Weights of a small GPT-style language model, trained from scratch on English Wikipedia.
Architecture: LayerNorm before each block, learned positions, tied embeddings.
Each number is 128 + 32 x the weight over its row's rms, rounded and kept within 0 to 255. Layers, rows and columns count from 0. Numbers have three digits each. The size before them is the row's rms in percent of the matrix's.

# down: layer 5 MLP down (transposed), 512x96, rms 0.231, rows 190-258, columns 0-95
# up: layer 5 MLP up, 512x96, rms 0.229, rows 191-259, columns 0-95
down190 092:147088124108111064101142105193120124100160166078105131119151118111169078193048095113132109112155126131101121174089072087139166073126125155196111106117125168110112108132090129141160152082133133163121154109164133035073139102122120137086106094092081148147125120132148181138177150177114130107
up191 103:138091146189188148130138074146105099165105115122148169177129111089109163089109134131084153207118079130124123197117129133139126151166134183154108132119139179200131090127098106120113122130125130081130143140090100069173106144105177149171097153170053140147176103092108108122174154060117136145
down191 091:125106161138125109129201130153119095186052191112123169136159126082146181160121087104122104198123162129130133153085140154125135091114171200100194164109119083096081117145107115086101141121115141098154119067138158128141143165126114116105126110136090151178148169184142138092095184177097139092
up192 087:107112105152125049126109167127140121199126113095163122150155123120171103140106183155203091082116131148109068126154162137136039146196149128103140130131104142126095146148178176163062138123064132129156153099135101098074165154111048124108141115135160137135129136143135145121079101113089149175
down192 086:121178171134131160105062162088133122115127155111089144158210078146164161122137119086125071144164094180174129075113101143153197086123105126092117113129144146107144123120132147123165120086131084157102122132142149104199136082156147116109113160090103123107106074138188135101186152176126050102
up193 109:147087115099113147099095147155159145187090116147150122124150121108160130074119146161142131117093135124124197091087108124095108162122162103160158080083105146100105179117149134078090104090079121157095061150105128148079177149158101123137139154146175053146133132185077101184179202139145163109
down193 108:112167184163116124181175178141111119133170087118120136075094098074068137138144173099125158112167108114099127132137142112070190169104098134152121150144081133199151107126126108129122158191146113129110130102144115091187179115124221104101120099170098146142193138145138137088106086116136114181
up194 100:120110205092119096156091140119137178114133074139156170183165154117131127124149150149071151148138198081153133168156095110085098107169165138102167104112130116113126106117127136087119159167111121093106150081125046078153110184147105147123158107086147173103092145173104161183047140149129101121
down194 113:222133089120103098165113203143099128179167139083121159140155122176155108188100079129095085182121139144138114164114108109151179090105131128144120124109095122105124125130128156128108174081119151073139083091131151165135153102112080231107133142119143172109145087155155150135107107199147152133
up195 098:149149145125099150106055136136129100144096111168134043119089116135071166115162111090183162120097125112146123083103140101144080121151106163086103134128086123166077087152141114102183148114185094082107145153112156144149125142114150141101082134076173143174152201177188119149089169103130173154
down195 101:158131150068187113115111120143129157168121077076092127142163174140098155105213131158115156122174149134150125142097175171091115127102185131162116129146125121182092124144078140149115060180135155116146173083070088154152092123138078125090157076128140135124140192131101086087142108103140147182
up196 105:059137150156166120122110104162149179118148094102062051146167094130141115148087103143125107111166121078122119111137111161172109083184104139151142174113107099127112087152134146068139154157116142109166170132053080191101124145168152115133071112124186125143140143115110128156180134166089056146
down196 106:127138092177104167127128135140092091144168094138117098157107129148102082107083218103125112215121137149113146046112137149176137158129132139119145089109105162194108172151135154122139063128150130119086117180137170095127158135116149194149158102152091109073163142204148117101158141147118091095
up197 111:225096163170173129132117102091117080116166142100160132144080162106102146143135132161102140097168187133127146108116180107128155180154130132131125126129094083085112105230121153101148138185090119153108125053122139162106095099136103086127168148152167101193169183126110142167120115107126163129
down197 102:136118108156094130157118101110175077115157162105140155136071126223154101144057125120094119196084130112124161086129143163121161186105093132107145103170112163120164045069102124178165112120113155104110122176110140103132106128113171083132160133186118114126095108159157118156129130121142209104
up198 100:140108182129141105115099122108181151134103110158118127084142143100162094132120153117151099190186159107086174127134084118138090112123163119171128098157094088146109147123136105095076173165149155096143085134095141153144139131122160098131120171063167172179146177167097106092114106200096178030
down198 106:182189085107099109174133154134133094216186112086142118091112129167160128062145130154129182165133167103169142151170147116100133125039122174105130154190100158081098133142102144142129107102188081100143133106103127094102140167105107116102128097147150152150084133125065120104139109124125174166
up199 101:165125116093129114165081123098143208143142155147138157135116115136060186161137092110152097163156163080102099133088113114081158172126152088099135127081147124136116201154095133094105075127141110088099114072126129153197059137080104088120181078172137153103124164157121113132182153166112129143
down199 104:159137097130177075093096118099141128148105121083140134132118118139096091142171096139102167137173119125141175139115113158112095116154102143126063157149177181182134192117101076115127079157141164121145145136176148123077113102179089139071162121088166093086102141180162081144131163075109214150
up200 099:086138104125145091067145146122138139100149132095112157080076178095149051098163149135166146121167147159063138157057159197110098190145112204158132111135176151140153124144081118104113129114150095139162116086125084154106113067124102087098127174140129115117095154148095150138105110160165184110
down200 092:188165141104104114134204142151140108137200086088074114109140139094124137146196096102114099138123120117045121097078099089108137118103139123113109130112074167133108087110116147054150164103130123106103116128063135157118109157079073120039130139106132131215133130094147125164123131155143128124
up201 089:166127138117129141170177108124136146106114108119106082066113201105192098105147146123116152122167070101181160083112106104120136121150142066059114063166118166109162136095118196143177121208172117117108188135087117140124090135135125155097100080156149167117152146130142137163099110165146103166
down201 084:158086074160116128193164161080114138113097160156123156161095116176121158147120126134153128047135102131168162114111118108112127156114179064184094151123156089085102153084195131122117173167106121144124152129092126175138146102133192121165150145139111115152153117152156105153160147222126201113
up202 113:134128153160159118173079084157138086128109089131227141145123087128091171098210160181126163161116097128126094188139170123110079150146100158096118105152122070219150121137141102186134138114112108132155093102181123133114124113158128164136102114084109078108114110133084114142109141149098131190
down202 116:181142148166135101103085149106169161175137139116185082150092154108100107093108064130157162128149144137111132185075178074128115111077132093136052134198146163105148138152130066114137097135129152077164115120075193166078149123111150133179102149174128148132106092136149107111121084157125163104
up203 093:139113129175118143121130089136153185162072095116143171112097138156145073119144093124152137114087165156122056094128162094084132131177104163128122161217144113203135093145216143146143107136118135142136122063128145186141150099135093176131110149177100105106130184132129112129053139125127167093
down203 093:099120131125149182079116178127113155118222078131125070109175136130131169116127152106068137149154118075103102130123123148155131126145188043153067091133129141061164157128119108145186104073091125123146159163112130094055091149132164111084106111120151113153113097155139138094138089131137155173
up204 103:109117160140128141090145101081139084123102112179203129163104143098040151140113161120119133151149140144134166168091085174151135163209091119139122140157127122119121128177128128061155132089045148154134105134106125188127130074118029169133145158135134145124140145093087090135095135124176113147
down204 105:138113153116136140153177133157136116110078170172141113082123055178118159133126119096145092104124151074145120085126118095145124130131117130113139145202102115057159076095131119138132113149174122151123125108132130143074128181189171148142104221081125142161139037107164087103172168091132107164
up205 108:101122126134063162145109141065103115154147161110122094172112155094119162163113087143167202162147151102145071149109117149077127148086110127138120142117150088152147169107143107110144155156116116085093093135130115109174115108128144105057097068085066137167187172077130020133102126136130123116
down205 119:121158146116148157067107118094120079097157158088100115112135108161118111122117154126100075131063103160123159173110104177155147108111139067117128138150092170166125065107118137096142140157135137132115190146138165166136174134116133075162126078207187111086116071139176143120102116117162033157
up206 088:090117116131113116098165144156182116185097159142096137092158120098121091072133119130113117102084090200101148127111051138155087159174135155134113133166101141151130155165074147138186199149148151066135100141090080111147111080111101122087080148126155148178144091109105074142078078114127170141
down206 107:138155131158163099108104080162088137125136164169102097102111105097110101153164141190143152118173118120190119153141162116229102120194107126079107107119155123151126171117083118081119085121080120166121141113103131096127125174114077109130055130141106089158139125136063153170138122150062061100
up207 104:148123096122155113092145085161181128109134161116191135114133073131169108128087094202140154108153134198141131122086188190125140111139179141170111127196189089137158130134130121132146122104145163177104202177141104106138108103131128143168069094174153115068152071134126131115130098109110084108
down207 094:123083146075073121095114137106128160196102037083141155167152121098107082105221153109128150101128116110144128129100084125073092119091124126158109164090179161137089105083140131150138175115144125073160128128112136151155117147137155086110169158155104149168142173067144174170145143144174099150
up208 102:134125132119133103103163136224117114110164150184141155169151052156134187121111116122084148104108123156116131120197168116118145149121096052179148149114112095171112128160166080089143069090098099119172138146098109140109161106186102164115101097115126178126183154104153140157123142144086176082
down208 096:165148118121137112137162160179154114150117128113133150132129124087136118127135087086166084061137041193122149111148107122117168077073159164119131127106082193145129154127160086112154063125120116150142130216119149139118090114164110115153169088149066058166132137097092152140143088106128065148
up209 101:113112127132131163140137177173150082179135138081074097193099090072137046121114098098121144180103119151116176094121136183164176119156162139133102131106082120074133092175138135154110128115110127178079138157135083117131115100170123063081156090120097113120213124086136134126125177154113143111
down209 102:194182085133145108136106081165153161119084117125154156155133173110176157172105163194071083150157186080114103131114141110164073144128152096135140072139166113153086077095118154083139130161133206130149107114110097157119075114182103169140108149111109132134117086103135086173107106100110152094
up210 096:110093170170166093129129112160092091115114071142122108095106148103137157084129157238094141070177167144160114109092189102161097098128124090128181102165112109134157167200143142148132175114154128160085146178122149158138092089090139147124089098128150103076180151089093127124155130148165113129
down210 088:032146135193131089103117181162117102122114149137137203138136168159122100169145134141095115076125145084082172090085160119158112088158121105167091140124147148129110077080162150102136168143103114133125101164117144166119137172164162165129160150128169128075066108144112089166102183086176122159
up211 095:127128132161130115078134149132152158110155139140156122124132125114141161117141145146145155068139135124058105165128140136119155149112205083129150022190067086081157095157140153140136126143112116125107119117135168168176156113155105181114138119076164184162111158055076162205089129144098139129
down211 083:108085107139094143101082108167122152117084141099118104118116120164121119150150115112176174136144111075076118166108108136109113043180119126180159127199137163104126138109117160211130116093173078143132119098112179140135112107110150088085168147130141145106105168191101128160156163127085031144
up212 102:111136133175107162161143101065158126124100143125153175139166120132100202137131125054118123096072135084142151143141096116064177149061104151088172145133081133138094116163109135135133155151055114106167115134156177194108083118193142149131105141129128195149123160100090187093159154128114135132
down212 092:103068173149168178103109163163117136102114178157039124122137112065139078116147103131145123132170115124104103162121153197136157170150141118120151133128189142141214134057123081147143094155089095158124129122097074132096164098136102107168101153147135101092111141148174113162089115188111156107
up213 098:106147130143088086091123116134060094080102130160187108103106161148124130135120105084165165088184117119090095116110149169093122065090164168127164177121133146148128157160194132125189165131170129141111142176063130163149135142118160180056142110130124143152152096117176078099140142203147145142
down213 099:152136144141113149083121126119120103155120127163086187168149171145183125123149128059154117134102202115101094167133088118158094090102132135185130160133155172161145158198092170130176096164123196124118142099130146101073106159123084166128072116150182104113152150167110171146094128096089061145
up214 086:095114097127130106128095111161171120159058117092084114072111195124161140115126157095153081099144095202129078102139138183034122152133156108127163103101143178134133148127116135030098112085120111097088097153123074145138138154135104096190131146153129128155125090095132129122096158154179119108
down214 087:183152136144159095158151153157088108117190160140133134181160087134104126091131108127100161147117084062108186133122171097174117085116100100106073073167129085146092129131159120167188158201115135171124140108098171120111100101128158177095112136100166124105143126121119145127187130139036169119
up215 114:094105132147078138080140129106153131137098102176135117143129183135119097075104102129119108184179078173123149034142129185118136154133165153109094107148140082192069108099100130135119084199114119131092102171106158127125122144159104144162129125141175078143139162149127156167099158119228125138
down215 110:136197146102093115109055120114120099126115114127083093061129101156111166079131087119179095179116121107206084125104126165122134098130172185150139097096105153131090114068138155199104169119121094128127149178118147201147114148145133187137158111120183075155124120122150111130090114166137167145
up216 089:101112122126137114126181123121158125153078094179151090114133188071162089137129168180109087164050110098091087147119142107156146165137188158145119120141044175120110083168103150127122127090094136155102138162090096156163128127167191122150116107091120141165142131145221098125157113096161149141
down216 087:125136096159122110115133079184104163102133118098073139148141092142158158113152172058097126166175162138072166127117152113171127081157066163083092079114127143142144097123181087132118107160148163135116138140123138064103138083105051148121137121182128111112103122150046156129159110104081067096
up217 107:081108130180088120142123129088119116183103127121153143116169148137141193104138156112108109126129096162104084120169182118158107133173163092079133102092151164125127145168133133139169106125101126100127135098157129189066103088129115119176136049134131060133125105139164121139009124155126156056
down217 111:145128163142129171098145122089157122127072123130138093125141128077170080120075105098132118135122093116177124100106081160120124127105102151134111142098111080119080134075104136169116152141123149107157121185099154142157177124181204139128210121133111102141194125119092151127137050123066124227
up218 087:160157188112131154136139134048096176099113156127099155156125078146151115133154152121140144058214118150120140166093140125175122113144153081110118112161097168186182198110062160076107057162120153094120120113090106150151091099118167123094115104079107122098119129095139109159113175132142125106
down218 090:163092085085085146163180136163129116159126155139098131086179142172140157118171117167138127179118210119181107166161132112088151059185128182119091129084197139056125146149167125169107171110120135140126133185142131119083148150127097062085128119138135123177119102161144156135151116142144092119
up219 088:097110242154129149148150109093088157109150153125095160138098108098121120103111183099108097125178175148103136112170183120126106124169162105156140159030115120117145144116118152115103187138116130131133056116107146132201130127130123198083166113150103104146125188095121099087135149128152119180
down219 093:157168098134132151125133103213098156104143160180151109058131149140136137095072125112143130126105172120163085094079219119157134127063155113120135078130094164122130182188167095143104095121124124097141130138153176128153146140116154124164067087180085118110172066108134090103103113090113103132
up220 087:152161121103128170073181132142123125187137124224130122131105109157081087078114097120132117090060174170082128163141131192123165145138141102167111061155125126102054108141101167112136061120057150122196124163151132142108110140117111151142153106120131147092128114131137160138175191138135123128
down220 088:078138080167110096104086120143124100126122135129123109083113097071102126176167162147137092159155136085143183156123076098112084081166109135098105161123104158135223150150196063123151083131137084126118115176161127128131134097160140042120159144113069080120133116164103105151090127139161105150
up221 103:113075141185160137114175096180154194107121106129159161143077134120043112122140125080165126082137178182182103154151140097144116121146165146121141181153103114127083102153077108112103155170079098076097156125106157161110116143097077090129144112071089118109133155122105141119145189116068157105
down221 101:110120121087101147115081130083118099088163091156140134152116090114131108121095117170075069112113143182116179130144206159115143082083103079180141108115136124079048113102153119078143119131128110118115166097073149098143144070114127149087151119119175123176103102082144125165135059144102151061
up222 104:125150136127155171043118104148148146133124110116196150127074121145107108105131168126136173093128163121149043129170145139159109079150190099069130205107166037163085146137105126118055169114152076109106156142158145179125114143126079151133161153124137122114111145114162109145141143108127167155
down222 114:149130140109189150148131099147077155145118086087120089169129174110120150085102142124057127123063195094171116123189148141144117109131113100113066106159142213181112104153126132138134158122164190184129101102127145174120125082144112116101081073105184114101087078123160109146148150115142099109
up223 103:081090152102140164134156109119113165103164112160122099182099117136171102096101111114108118188097152137056118163125160124106137121165100071152114096124226139221091162119095100142129074156101197148150106163107101125157115119132093061111113126155167087145129136128150073156142148130147167098
down223 117:125154198091116180137113115127096068127116161144099140095118168102111199127137124158130130183156147113160141106134083199139141122082082115163122119154149180147115080155174136135073111141100156088092128127177207130108126087165129137103136127172183081124156159162109112138124161060144179084
up224 108:090157149157125111149101140139114099066099100127105151112156092155124084107097112124096043080166145183101078082153160165145147135158177155147144122149135117178080123179076140117120107159176128128112149132103090149121139102146168120125106111117145166106176120135169075114076189155189114216
down224 103:105124121078203097086113123142077171139182140168131105097160073110126113130147090097088150085099112070122187105088123109103164107073199129148116135125129093148159134165157058160137135173119128163197131130111122113183108127121127073113152130103178168162178141120138152114087140070134136165
up225 089:135143137134147189103113210111140128099120154100130111163161092091166131138154101110129161102105180120125154176089077149108148101166080098119160084121119065157088132227135105107152103165135184102135158098156106135149114076117114162185147128142141062152163174182141142158080123131142094161
down225 079:115182152125143148064129078081146160159115091134121183067149151154129132109066171150105130093149174124113120096125144101163171110066140136151155145075122192081095153106086160132112117093093101125107066117131144094097155183120132087077108130101122177147176090124200144148108100153133111080
up226 090:137087106164197161100137186138168187125122129167106173167113184063171172170122176094094160110089152170125098120140127118105105146142130131116077173139108094074201129143098110124083130152141128126146116150112115114061078105126086134092109141162068110141112130138123142154118102158124098213
down226 091:158139129107112214101137151105153166120063110109123148116207137106094116113121120169100088180151157135140098099143186162116114152146159150108123111151132184136096177151162110122105102095119109189114123075153161094134086205096111133091086049090150125169117170115124131138125152150105057109
up227 093:086117164156095086069179107135062158150120111104114120147149146147105133125139114134118167115140113185127109115156155149090170040175197141150130149106164087165175070111087177084143138132146064168161123123154120092135097116134112102080115092143064170126194151114137124169117114159109106165
down227 084:168127103105150161097155098180117110084055123150144150097081117128157154113220126137179183127116144080074144109138085104144159200110161140143154141137067136088074097131118136104130145147148142133102136069148139129099094126131177149131124083134213146157151140139090103140154110093158055129
up228 099:074088140180164126132160138145102097160101171181110131199155142147116094142118119107132130076086143100115110182104152098138097113069135144126148132129138157118121124147148082140105105149191081118212137123192089131153125166133174126150172078087145135103218129134116139085057110167156112146
down228 098:130136170089082137164145083187205132130099158060156086125136116071129166120157143122148131125121154164103112083165103126089093119130146114179125116112123122137085178115097145150144156122129158112163128114107087167177104194115120087096088140199061100095111084174098087105186115146081103132
up229 097:153122178160040114139098129122073052150116167099169095150138099137100118078117120088151170219153120189091105066149074107149098125099141129135164086149115151119130112158156140156185162106170136133127128147102144161126110152188113187131117162134124099132173131139164107149088088157127149168
down229 086:103149131146164120153096092086151106133127080139108113154121161177144107150191123132154098110094107091191075139134136167126126132121123114090136107099151112115081137115092169092093053101122154070094127101107102178200120068110074123170079114140167137128113136118165168167207147159115064162
up230 098:132102142135119093112118120164142114133100096155143116048128113095139119125162173127093097165107133168143087155173100162112132188082131144137134083130154164092154092153103215088165124129111159090097116102146077192162054119148123115138115127092140085050168087173133137166099093173128182123
down230 087:181154076143157127098147092116127125063119116109112166168137151112098070056160202111072068093127087147115162105121130108144107127150150171135110172133083119096098106136111081115111071118110111152143108191106083115113145217127144127088108077118110127133131105096094092056141114120091124161
up231 101:131100154151116146095169124131144082172144116093149154129119155166114093146112120099161198113067072135101112161135116139141127181168184077114130144103153121138154129167098222170147137083048173167164095135105064130122177146137103100092161141151094096084136125134127100148056122166118130108
down231 103:116190152126139164141157149133154168155116049103143142112157082115085109163181146089095134177084080130121161072105152121128178112109163108166188137101113145129153108147155116137091202186110181099160068116160155126146130115113116136131067099114170120110098168073108091134125150095127199133
up232 094:128111175148131065121101160130098047103119180076118151148106113167118151132160141096180147096097151162120090145122160166159117157167098158116045107072153129106170137131124072183128078163123143138136075169136128133155071164127103141119124098080106100111122187091142107203128126147137112179
down232 097:153108101144081173088116102135147135167095148075158083165103143118078126108119085134087081190069118094112094067166151092131094085118137121167092115131117185168106137093121147136110141094153150074171118095097170112080164123159151081082135104092096089131108088151091082143105138067109113084
up233 105:151037130113151160143124149107069110172148117128085146176105147127117095185162121176076149148145125145085099165128084106138128127132164173118119133103171159100159148128167144113049067138131135180107165143135100142127109121179105072194148105116134118066076087136117069152109129179115094148
down233 101:106169156156133130105145090151183122130139137103136137194149124172136137170154144122182108084152155123083173105113161105125096132107173102121136068179065150183155111179165041130200162130141110156187118055157118115140135121128103124128085125115104120166135139137152119145048147108121113070
up234 104:169134146140190173161167147107096100175095155103115163111103148120147130151093106142172095179165173128066125102106090130151152045081117117165043134158092107127051145087106130143113108145129114073138093136144152149117134130083152085125124127131097144093090180179090118150134190089157109127
down234 092:139134172173124104056128126138137170118112105119086159172094196091080147158168183117066094066128144109134171106086113109101065160119123122078169117092162136147111129144097180159116094088150132120136103156090131120079133173090159082158115130105157074160108152085097102104129144094113187161
up235 100:079150082109169106127089091095119127128150118128170145093125124137130168112159213086181152096102090127142114097147073169122127132118116076165139138153126099186133183184037115090161103054161125103134134178121143126134094100111190137149162059124133149095126145093138121083135153153109131162
down235 108:106089083110142170121097193120147139151101156143124078084137153122139190088066154154082117114120095108126172103097108091092163182131139128107120173125162177095162140094089099157146061100170156124084110150126134140157133165147197173090164123117146123118160106065131120135118064126120209117
up236 087:186034162128105192093166117122113137124161137144134128090137070144115122074170163138163127128111126150089111092116095124152078156118190136122080101161107125127087090078121119127073134078125167146168092127081109095064114110134162138195120184110124148083135133115167100139097080180117144106
down236 084:123138142098140141121090055143090129125142114101128147178110108187127147107178137170155092091134143098165147107135077129076121176098133091213137100178166067137090179100101154098155131073157143162194140128156144096143128125155093131079106156147159129081128195127140142197101119150114086106
up237 105:155129131175111058130148070148150092124075116104111144148203104133135145149131139123108113087119095089135058172150155154128155131101154135124127198081120134151120141145123156095154161121100115138127138142139059156134116096123183150079084194050180076161129142114074127167154186119099168110
down237 098:103125123122123118089097104143063094093127127072127083121099147111183032123176123104140083155162168130134147085124150185107139089113132125127110137148142096137126177081087121150151147141180094131155153109169112096138087112094169127209090117173145076094149122143140126157082061064135168134
up238 098:134162139106119124144098097088196168099106120086132103150128150111102151132060133168149161122183134100082120083086161137141171122117127136138147100132123099124172085094109153144160080150075077136159136233121151161138177139089124114127145078145160092083169137109093212152159114073102130143
down238 101:147105105110123132143179129141124127160185192146161109139147131113104129116181162129086105183150136069108130144144108109199104132166123090111188154132094107083183100162100112169117079140131179144084154065149082075146195176133103112157159123132150182150149121144124169088151135102129071075
up239 099:120102138150169219150128123093163173096152107107167113152164086122139160135126087148114104130132105136081188159083061141103139154104163122171117063151098144153123114180137114166144151048112136052090121148090087089155088147144105143101154109140167126168146096107125177101169170177122139127
down239 102:128133113141183147131069126148107179138177112089192093092164119122178145202160124172142147067125143115144100138071104076178177129148065123188103144097166119154112106047109115114155157144104163092127146145149129084133145122178138155128126115133132213128123083100105098125091086114129150131
up240 105:205094138119133152183115074106165070151081162093163099099136160141124084101091150108113042125131124120126113150152172135137140110182084090106087128172104152161090157087165119093143124183101121127118154115119153159180074162138139149140093138110186102178138101132130088203127104152140133081
down240 111:169108094115107160146103162112100079112137082174134094137165112196084167141109091176159118153078128180161132164114106149173133106121107113194113102068122162108119141125109152125089123104147072102146117165158158140200089128143100152218104139128141071141143070149096141134149157087114189129
up241 091:126110132148134143149133166114177144124081131199167135128154171153113073122099068188108065115095116116112136096133127120162151166197179163192123101141086132153106094066119094134104078123121196139082103169167078161123083165173169132124169138100125145159132149116139063113163135116128116099
down241 105:142183092138062131050172137149120124101110138112130137161137137137130138046090169133133072168102138138176134097169134191151090095162145165134100106090142122124119120103129146073130132184086121102061087187081129144193132125163091183122102111127113082170121109155126100154116072102140158134
up242 096:076115110164152147134144070147143117123185145133151176107177138152055112082155126148169128086140148206076077141164122094152142126153112121176159083132117105131199132155132162127093159168156150120129135170130052184108178156113073097108153128121121128098171115120128177196120155126124150096
down242 097:147177118124100181054183109117157081118124123085115162084141143132133130090118150082116105113136120066148158173151140148110117099066100119160095124099137093149158136171109178130161139104121131116202143131133100096147106125121137102134160118218178103172160172104081166168109095054149081109
up243 093:148119124106128158095118111147153138165080153131119122189146148067186152120153143187091153143161067083098111124189105139170099078205105156102110125126091141140163183099061093099179094119142186088128142077140081163112127104130191145162150123112129148103169136134132130121106192145102133101
down243 093:106122127132157079179103054181149073179110139147083188130174139152116131141164167116157163130128122162172095181123195118100105147129109184126121176134170104131080091113116140102108084113130187182131162123117096156050113148145092148140123128117110075137095154181163117123110105158097098175
up244 086:080121142088140165162155109112119143137148081156091111101134154073160144137143207136140150156093145103150117158125097106090158123158177157134189086118071050100086132164161159121131148081174098149076151149138123186143121138146102121105176154085136106179100103080118203099121120132133193112
down244 089:153154069126141109121135112122121158137148138095125142076168159152114108084152126133063090192104179154146152164086160194146110131163087087198102143131138172146127144154167150106157038124118159124110164118101147072150149112092163112094087139124134121096169138164137175051158116124188110105
up245 091:181120111101153140149113103164079129149121134118171117103169096110167140142114176135180128130033186145093137114156126111147100156170145111096167157085157092128125134141155176126136128094181189120128111127150062063123106092159073105169131176150160122199099152118069102080129152125128169157
down245 103:167150134115122119153159112072143098101132072178203206123161094127114105111129106141140141179129089123109098064142170117114100106078127146148141182144170097148202148162125087162097117133142093135135146096153141107094140180122141140136093103122199142114212146127102109121174150101139075185
up246 101:152143124077124146140168147090143088149132121207073169109111084159106146103130129122102093095141046109136136129123154178178146131147118077127171060144134190176125165121146161077127115180093135085122168117137161160133131110117194171127122088136165084098108120154148123128130139215114134072
down246 089:125111149112126109196161147106111172108142143101136094118146106107126134141107113174157182087138163137093097087137119071065162031080096141071052177181098144079149106082088074148119125088168121136144123151141104128139116114118139076119135171132098175136112083126149111089115134126108061117
up247 086:095098171115134129170093118096168142110106101120183173158058120093143129142053109183098138169136140179100114112150115062126111100143099112150102152136105151150132147189176111148134085102136164118148100127148171136207119156129128093123151117103068102153080142045159079097123113161156167094
down247 109:105134105111150172157098143182124145144146171058070151127144171064133173080156122098128217161147111082171142122120158174121133126158162139086082153139190141083147080125114150131160154129098127144129109141085127122068145109143150206110149161146118152112107103158058128126120176104126189123
up248 108:119113150144164103129113158154107145145124145120082096143063168186074152127161090105144099154095168103120130179088168134141092144156165090203088126106168138165116090154045116140164112156161129143123094180108097152145104110120091174155181115136115113106157041162161157157092132095108175136
down248 098:149087095172148106157149118146119110191112153162153179182110153208141113144096096183100133136113148146101107088149148146158087108129123128125175098166132089120186101155122127157141118116144153091172144138078220115073125157183150088184146096143115150191094173079117125128126101118125186119
up249 098:093160146104179102183127066112119085080109157115136054110160078113110180086152149173122139177178114134148165125102148106099091090114151117164131162080159122152075128081155162079183150128120120170166100128108139106109077174139163133143176127138144113163170168161127115156212122143122126098
down249 086:073102116093119153136139155121149140128148102130094066095078114176163132069025130086178190105069089136147118188062120125144131110145079129152182081107095113159129113089110145126149136093131131124093121116126117151110087099143162134141073172124201139141129122081113121113116149142140063112
up250 100:124126173164129109118159049136126094120108134168095155124094128138139141153112156135138208164131115077176141118135085161122094069157125137132093105153156132113083079144187120113098141073104150118165095125131163147125146180091120108226153065130106108126118140144096153141198187176080152145
down250 100:170131101124065109141152067092109146184099134118147144128145084105168114161161108136132199151122133113114122182126179176132099110156109124123100158137165074104184104145096139099166118094113161092085092026143164156151140171105113111134053178123105079139124091104153139128118109098085085107
up251 106:145114182212137121028183193099127097142134082164122126130107127081123200151122109114138114151095154190104136087102094179157121216114164149132128124129148101086099160113174085131093129123146152138106097144098129133127141105149098113156161134129163097134111170154103103162138188109119107178
down251 100:118075054086099113135143131176164117101111125086192150099165123119149075193171098132154173122108130138188132135148125184084111108123147141139085153186135120096095101135134114120094086140130166189112121114161066108139208140100123098047142133116111149165101157173136111104151100098096098120
up252 087:110155122100149077229165141129110106140104093165144123147099145129111072147190102126112141102164057098125083137084162125130166113122177120121142149138173164163112119068109129070099071127177166126136110131098154098159133143140087128143141109151081105039093159125154143167071160122097131161
down252 088:133111124084117134080102194120131123141070126158152141157109103134214183119178119137114093087180134095117177115122083108129140107122116154127180080068120108105097130164148113096172116099126057175162151134077133166124071148163204127153168172105128150163165148131116138172102123166097153110
up253 094:136079165152098131079187132073184111114114109095112166082132091133060088155125096144129171139160143133136132134170153112163108152169162124122101132146175146163113118087159114139079159065178127137145180108090101106097103124099086110126178162127154157141101173065131087140104194059154096119
down253 087:124186131165184115094070141128107117125124092137033153205149096160139131122086139112100146124118122080070176119181106160059199089111115161160136085122101142162143111158118150121142095169131087140089101115125144156143160108134132152122106173134102123099158085164106121092193076164156142136
up254 096:149159190152180145166062100173149066146138169121196151127144151185114128116126151149129082125158127114101124077117214124124106111173144132146116130157139142112139070119099136145154097132175195155165155172148084185088144100143108104102105138044106173124079121138096086117118140117140138152
down254 096:121142131067128089114149192171116176142086135130112168135050069152168131102151074176129105075105154164139135143155082175165152072134102085102100159110154143158115064072162098117139144113052094099123097145126101096069151149130095123126119132157139143146151118088164093106126133112144126063
up255 105:125119127145156117117138141154119179135118118124119082143073123167163090110178134185208129170058173137174144135133150137118144133156164119210082077058106107117142095100168110154168153098122142157180068172149074100126125127185154188156140127080160143100131123126099162123129073134137123128
down255 090:189136149163149161077123102069119128178142158076150166107119115169125112140134153091081065094132118143211164142112112133162114062123113090075095125164116145165156177126110162144111090198159106087134149118128177145130108082139123067111104120168138065118105164146178140126094085116125145092
up256 111:123117138140132146092134126129140162172127155110200123154138180081133148135103144114165108122156125120068174112130106059075142138089179197162140109120113060113155189117129110125157102161101076145147130102079160107155094107132220102152197071167135134134095118103136151148078108141086097151
down256 103:120113097109119127098111205113119129105177138182098096127142160093109136157109093210111152167131153116149147073149116097136177122150132135075170113055118156171153117083121149126079107148063101163107081165156114065196126164085146086113150132109114149147117122159087116104164177103072118149
up257 093:157080128201190114161125123142123178097108208103113132148138125107144194120095129139123123062128084173114128122095091144061103134192136128124143120116068126116157155120100147056159141100190129104110093117152166127171097165082138068097136139125111096164152112094139194165118093129139149120
down257 083:194077179050151147174110130205109147165149093098124174110119136121092104100132107151127143114165099138146130139109123137092100107117143071156134142154115123213124180136154147079060113133080151135083095099095185092105105101140162098094145150114200100123108101159097122129092097129130078134
up258 102:113085175181128123161085157181069164131090094133117106166115166089153129129103147111136136165116175102120122096095123115139158135119143102112174120145138127194126144154146065120102152183096189163126127079120133156159093093200113062167046145121087124123174138183144102186115112162123129143
down258 101:116106096143117120102105109123082099127140132086093135064127128106130112181196154137137144135179105156113168121096060202134168165165107119101112213153127135081121104128147151141162098082142091184151143119107125127145114121108161181164174114176135158112038123058130149117152138089173110104
up259 105:091157122106155154192088098118142113144148143105099119099129115156157147193180142117192138050143151123090115105117132146158118136144152168175113124090181091088083107142137047074072129121133134047143118095119115168119144131111094143170121106080114161079135121094104159187149161093133114178